{
  "norm": "rmsnorm",
  "norm_eps": 1e-05,
  "qk_norm": true,
  "bias": "none",
  "init_std_up": 0.05,
  "lr_head": 0.00638,
  "batch_tokens": 32768,
  "steps": 2912,
  "dataset": "wikipedia_en"
}
Each number is 50 + 12 x the weight over its row's rms, rounded and kept within 0 to 99. Layers, rows and columns count from 0. The size before them is the row's rms in percent of the matrix's.

# layer 6 MLP down (transposed), 384x96, rms 0.149, rows 281-297, columns 0-95
114:24 56 46 58 51 57 41 43 48 75 51 30 49 64 55 39 52 58 49 66 43 59 61 50 64 47 32 56 61 77 83 55 49 57 45 65 50 62 47 56 67 41 68 69 47 53 52 51 47 28 53 45 35 53 58 33 44 41 71 61 50 43 39 43 72 38 39 29 62 47 58 41 37 45 46 57 39 32 39 33 40 44 40 40 47 37 53 32 70 56 46 47 65 50 75 47
119:44 66 48 50 57 51 63 46 76 55 49 60 65 66 49 54 55 60 63 65 47 38 35 45 40 44 34 49 60 33 46 57 54 56 26 60 49 37 61 59 42 62 67 52 19 51 57 25 70 53 55 38 54 37 58 41 55 76 52 35 69 57 32 51 76 56 55 40 45 44 68 61 35 47 38 47 46 47 43 68 33 50 35 61 54 16 49 41 63 44 45 41 40 45 55 53
092:40 57 34 55 41 51 61 43 43 64 44 30 54 48 37 64 36 61 53 48 34 70 53 45 39 53 48 55 67 40 44 59 54 44 41 42 47 47 34 35 38 70 50 59 52 47 64 40 48 64 52 76 70 24 60 41 65 29 65 62 55 36 44 65 49 54 39 52 42 50 35 48 30 41 36 38 56 70 43 29 65 44 46 42 56 59 53 81 47 53 43 57 29 21 55 52
122:61 24 60 56 65 59 22 63 33 61 74 63 54 47 61 35 39 61 36 48 53 44 59 38 77 39 52 52 41 50 43 58 57 55 44 41 65 26 48 44 72 42 35 40 32 49 24 56 60 43 42 44 32 53 44 49 59 57 49 58 52 30 51 37 64 44 56 37 37 57 60 54 60 59 53 74 52 58 70 50 53 50 30 45 55 42 59 48 57 43 74 48 34 46 50 31
112:68 63 40 33 47 50 36 64 23 45 37 53 55 52 41 39 43 54 38 78 38 73 56 32 68 42 51 50 51 49 60 52 44 58 48 41 65 47 45 37 64 64 67 37 32 50 40 43 50 56 38 59 50 52 60 71 49 39 57 67 55 28 46 58 50 58 58 57 47 39 59 49 44 47 52 39 23 70 46 35 50 59 75 78 49 32 54 46 46 52 48 66 36 28 47 69
117:49 37 49 49 62 49 64 23 70 47 59 30 49 48 23 32 61 49 55 54 61 40 21 52 54 34 52 56 48 34 39 15 24 47 48 66 33 51 53 57 38 59 42 32 35 59 64 60 55 50 68 45 59 54 54 42 41 49 68 39 62 56 71 60 56 52 54 62 43 42 47 44 45 39 52 40 49 45 45 45 62 36 70 42 37 66 48 29 50 67 53 43 36 34 52 45
114:40 48 41 64 42 51 78 61 53 51 26 49 66 51 47 28 30 57 57 42 30 39 46 51 20 53 52 39 41 41 52 54 52 41 48 47 17 64 38 38 47 25 38 56 25 55 36 63 46 52 55 42 66 39 36 39 49 56 40 46 48 41 50 46 43 55 57 57 34 41 54 45 39 39 54 81 27 59 47 62 48 46 63 32 56 60 52 40 53 54 44 43 29 48 67 58
116:71 43 47 52 51 54 43 49 54 61 44 43 34 33 66 61 67 46 62 39 47 29 47 60 45 56 49 55 46 59 44 34 45 33 54 42 42 45 58 54 52 53 48 57 60 53 80 46 48 65 37 46 71 50 51 85 51 42 51 19 50 65 65 46 62 57 56 53 60 57 56 43 60 13 35 59 58 32 55 67 40 46 43 31 32 58 42 31 52 60 61 27 50 54 38 52
098:60 40 26 76 53 25 61 50 57 47 59 57 72 51 52 60 28 37 76 57 54 44 54 57 64 44 50 46 42 50 25 49 35 60 50 37 40 46 68 74 39 31 50 29 57 36 45 70 69 60 44 38 52 48 46 46 55 59 47 49 64 44 48 57 62 40 60 59 29 45 24 45 46 58 47 66 58 44 49 42 40 45 51 43 59 57 22 60 52 40 39 74 55 41 55 55
110:41 47 68 60 57 52 50 43 48 35 48 68 46 63 41 50 44 56 32 81 72 50 49 51 42 42 55 50 71 55 48 62 29 54 55 45 42 68 38 46 81 56 30 56 56 58 53 48 47 35 48 54 39 51 32 60 55 35 47 47 40 70 54 50 60 42 61 45 54 65 48 48 40 68 35 82 50 74 49 29 77 52 47 67 31 58 57 55 50 41 47 61 41 33 59 41
101:44 54 46 52 61 41 56 40 50 65 45 69 35 43 63 48 37 50 56 53 44 48 48 39 48 66 49 54 57 67 72 54 55 25 62 59 65 34 27 50 57 32 30 55 54 55 58 49 42 43 27 63 55 28 33 55 55 56 67 42 35 27 53 36 70 43 56 54 21 50 72 55 34 50 46 72 69 45 49 47 32 55 43 74 50 51 60 39 41 43 71 42 47 38 53 57
085:45 37 57 53 56 36 56 36 54 71 77 37 51 49 45 53 59 56 61 39 53 48 63 72 32 51 48 58 51 49 71 53 61 52 47 54 41 54 56 63 74 56 53 72 40 43 46 65 51 30 53 65 77 45 45 64 59 44 50 56 39 49 68 53 39 62 58 52 66 74 71 60 50 51 75 35 65 45 37 33 56 38 49 32 46 29 57 45 37 50 33 38 43 54 75 48
115:67 61 53 40 64 45 49 77 55 45 37 62 53 58 51 51 73 43 40 63 54 55 44 33 63 50 48 64 29 42 64 52 29 54 56 55 36 64 54 55 59 39 45 53 73 52 56 21 55 48 68 37 44 40 53 65 71 55 31 48 45 60 53 45 62 50 75 66 47 53 55 43 41 47 55 45 37 69 42 33 26 45 61 64 35 43 69 38 36 38 45 39 47 69 28 52
097:37 40 51 63 65 84 56 56 46 71 70 42 63 49 48 50 53 61 60 37 46 51 52 46 53 42 32 18 33 47 63 69 58 50 52 39 42 49 50 47 67 37 42 38 51 56 58 61 49 34 79 61 37 61 27 58 41 26 62 47 54 42 41 56 64 60 64 50 55 50 44 45 49 40 45 41 51 44 24 63 43 57 60 29 43 40 55 42 42 60 31 63 60 31 62 48
090:72 41 70 33 43 51 23 54 53 52 58 36 59 43 59 54 45 44 57 58 42 61 57 45 71 47 42 42 57 55 75 49 35 46 40 59 40 53 69 61 53 56 47 61 59 39 36 58 53 61 41 33 66 47 47 57 44 59 55 21 59 59 36 40 70 51 46 66 63 27 49 53 48 35 40 37 36 41 44 59 48 43 51 49 43 54 78 58 21 41 33 43 40 27 70 61
090:52 37 66 44 48 46 46 64 39 32 48 62 81 61 50 49 63 47 69 28 44 23 57 58 39 60 37 51 36 41 30 54 51 28 47 46 46 52 50 34 59 48 49 49 59 40 85 47 51 55 57 43 50 52 54 41 61 18 62 63 40 59 45 56 47 57 30 61 47 36 55 56 34 37 47 47 49 46 51 62 46 73 39 50 41 46 78 44 59 61 75 44 50 45 53 33
108:46 50 58 56 44 49 29 49 65 39 50 52 40 50 44 55 64 53 39 58 63 65 65 38 66 32 52 61 63 56 57 55 38 31 52 48 46 42 54 37 64 47 41 56 63 36 36 55 47 38 68 81 51 74 51 55 46 49 34 57 60 59 35 58 38 46 57 17 62 47 45 52 52 58 37 37 30 33 34 42 65 34 26 43 52 33 53 80 34 34 38 40 58 51 42 53
# layer 6 MLP up, 384x96, rms 0.151, rows 282-298, columns 0-95
114:50 41 69 43 63 43 54 55 26 36 43 39 45 47 56 45 50 32 39 52 50 37 63 64 61 53 56 51 51 32 61 36 44 60 65 51 48 58 47 42 57 38 60 52 42 31 35 46 50 44 49 66 33 57 41 50 73 41 56 45 52 59 67 65 74 53 62 45 63 37 69 63 59 79 52 59 47 60 36 61 57 57 71 83 49 47 53 59 22 37 40 67 29 49 50 35
097:49 57 44 83 56 64 40 54 47 42 41 48 49 67 61 59 55 50 49 41 46 57 34 47 36 50 34 62 38 59 68 37 61 69 42 65 59 68 69 50 58 62 59 49 32 32 38 58 61 50 31 51 66 50 22 48 39 65 37 20 35 56 53 65 33 43 61 48 43 24 70 41 42 60 41 54 29 42 58 64 56 46 59 53 56 45 50 60 50 53 66 59 41 37 43 39
107:62 58 47 43 54 33 30 56 40 62 66 41 42 51 41 49 33 76 44 43 39 58 56 43 48 39 72 48 42 35 36 45 73 45 40 43 64 34 66 43 73 53 47 35 59 36 75 45 46 58 41 48 39 48 56 48 56 77 52 47 42 42 47 22 42 62 63 39 73 54 37 55 48 50 37 32 40 69 57 42 41 71 53 36 44 68 63 58 46 36 50 37 38 51 46 31
102:35 43 43 58 50 50 43 73 42 52 25 53 59 68 51 24 41 60 42 38 42 44 64 30 63 53 63 49 26 69 39 46 34 66 46 53 61 57 39 34 66 47 61 50 39 41 24 45 50 73 37 48 50 36 36 56 39 56 50 56 34 41 60 44 58 43 56 46 52 39 68 41 46 50 59 34 15 34 27 54 60 55 54 53 39 39 56 53 37 41 42 47 57 46 54 71
111:55 57 50 45 67 32 39 37 46 65 50 47 40 44 54 38 63 37 58 56 60 59 43 46 55 51 82 57 60 40 65 22 41 48 59 56 60 60 50 62 62 42 29 39 51 33 53 76 57 45 40 39 57 23 60 41 44 66 50 61 26 58 54 41 29 51 66 39 47 60 56 50 38 72 41 49 53 23 55 42 68 47 55 33 52 45 40 41 69 46 59 58 46 72 38 48
114:73 54 31 62 68 56 43 55 35 21 42 46 63 66 55 66 49 29 50 45 68 43 45 48 43 45 54 47 56 55 41 39 40 49 80 48 32 57 43 37 58 59 22 43 28 36 62 54 40 64 54 63 65 51 40 43 44 39 41 34 54 30 48 69 58 55 49 32 53 64 69 47 42 54 38 48 49 60 53 43 61 63 44 49 62 54 55 45 26 45 47 23 50 35 48 32
109:34 43 53 60 75 40 57 64 47 56 72 41 62 48 56 59 49 35 44 60 46 70 61 31 51 37 40 41 36 58 50 47 47 52 10 57 61 58 55 66 72 52 50 56 35 46 53 60 52 50 63 44 30 35 50 60 44 63 71 61 39 50 70 64 59 57 75 59 38 58 44 50 50 60 59 52 61 43 50 62 72 63 54 61 25 28 53 47 37 35 64 46 57 60 54 62
094:53 49 60 33 52 58 47 42 52 57 57 39 49 72 49 41 34 49 51 52 49 25 34 45 71 22 55 43 44 61 56 40 49 50 61 71 68 40 44 39 55 50 66 56 48 64 37 46 27 38 53 37 43 24 53 51 41 37 33 46 47 55 41 51 70 39 63 44 48 57 51 75 16 45 60 52 51 47 52 49 52 64 45 45 51 42 73 48 63 40 55 38 17 42 26 48
107:52 62 58 43 20 57 55 50 39 44 28 42 54 56 48 61 43 49 56 83 29 64 50 65 34 43 24 26 54 46 45 38 28 60 58 42 42 39 48 43 61 44 32 56 52 45 66 64 70 48 54 48 58 47 51 67 47 19 30 56 48 50 32 48 41 53 49 67 50 41 52 29 59 52 49 67 43 68 44 50 54 20 55 54 44 40 53 30 35 55 44 44 55 56 46 51
102:30 60 56 34 65 40 46 46 32 67 90 56 65 41 39 38 52 53 45 63 39 57 41 43 69 40 46 62 55 54 30 27 56 58 37 37 66 50 51 64 49 61 42 46 61 60 54 31 59 50 67 35 57 36 49 61 55 49 58 55 55 67 49 55 61 57 62 50 61 47 55 62 81 69 51 50 62 40 44 55 58 34 38 47 28 44 22 42 54 55 44 68 57 56 49 50
094:64 67 44 41 52 73 44 50 44 67 51 18 52 42 43 44 57 34 42 32 56 55 32 38 40 50 43 41 37 38 44 59 28 47 45 52 55 56 34 45 55 39 44 67 38 69 56 47 26 62 69 45 51 35 72 40 59 63 32 56 52 64 31 51 44 26 43 51 43 58 41 32 57 58 49 52 42 37 53 35 80 62 50 38 51 50 42 50 42 59 31 61 35 41 61 39
097:48 67 66 43 73 47 44 30 45 40 75 20 37 51 53 43 46 32 37 77 55 37 54 45 56 48 66 45 43 37 44 45 24 65 75 44 33 48 54 64 48 68 56 45 69 49 53 57 52 53 56 41 41 46 66 53 46 40 66 42 48 52 60 45 28 53 36 57 48 71 31 72 55 44 48 66 46 50 77 63 51 43 47 61 64 35 42 51 31 46 51 43 52 57 53 51
102:51 66 40 42 45 59 59 50 38 45 69 47 38 51 51 51 54 44 65 59 64 57 68 30 55 52 16 53 67 45 60 68 41 58 59 68 66 32 53 50 48 45 50 55 60 44 53 52 33 51 33 68 52 48 32 52 50 39 55 47 57 38 59 46 48 46 38 41 63 37 37 60 32 55 42 75 37 41 18 48 59 35 36 51 77 66 55 49 37 55 38 32 48 50 24 65
093:67 36 54 42 66 53 53 69 51 61 60 44 63 39 15 54 50 54 25 59 47 59 76 35 49 62 59 40 65 43 59 37 14 48 45 60 50 51 58 61 43 39 61 53 69 54 73 48 52 55 41 42 46 48 63 66 60 66 52 59 39 40 51 36 53 60 60 34 37 50 44 36 39 30 39 48 60 47 57 35 71 46 59 54 59 38 60 47 48 44 44 44 23 43 56 66
095:57 44 56 38 65 60 35 54 38 46 42 34 48 53 50 64 36 45 53 49 72 55 66 45 64 47 72 47 45 35 36 59 30 60 51 81 63 33 59 42 52 45 62 39 45 40 76 55 57 38 29 45 67 28 52 55 54 66 66 55 47 42 66 82 50 50 42 59 63 39 52 59 53 50 86 59 40 29 53 52 51 32 48 58 45 44 59 58 42 47 45 34 49 53 39 48
102:60 49 36 44 39 36 43 31 66 60 70 50 62 57 46 45 40 61 39 40 43 45 27 55 66 18 55 65 30 29 56 61 48 42 43 48 61 54 41 67 56 56 43 53 49 35 53 51 43 58 34 56 33 44 45 55 38 45 37 55 44 46 48 45 61 47 63 74 57 55 52 68 47 41 59 54 42 46 41 33 39 37 38 92 33 41 66 48 40 66 72 61 39 59 49 55
110:36 49 48 59 42 35 33 39 72 52 41 37 47 53 49 43 53 68 50 68 58 48 54 48 45 27 59 53 48 59 65 56 47 54 53 55 46 47 68 56 70 56 32 43 63 68 63 45 52 34 54 62 38 67 77 48 53 39 66 39 62 37 60 39 64 51 43 33 69 43 31 59 47 40 57 57 63 35 67 36 48 26 48 52 72 71 65 58 30 39 50 62 73 49 45 36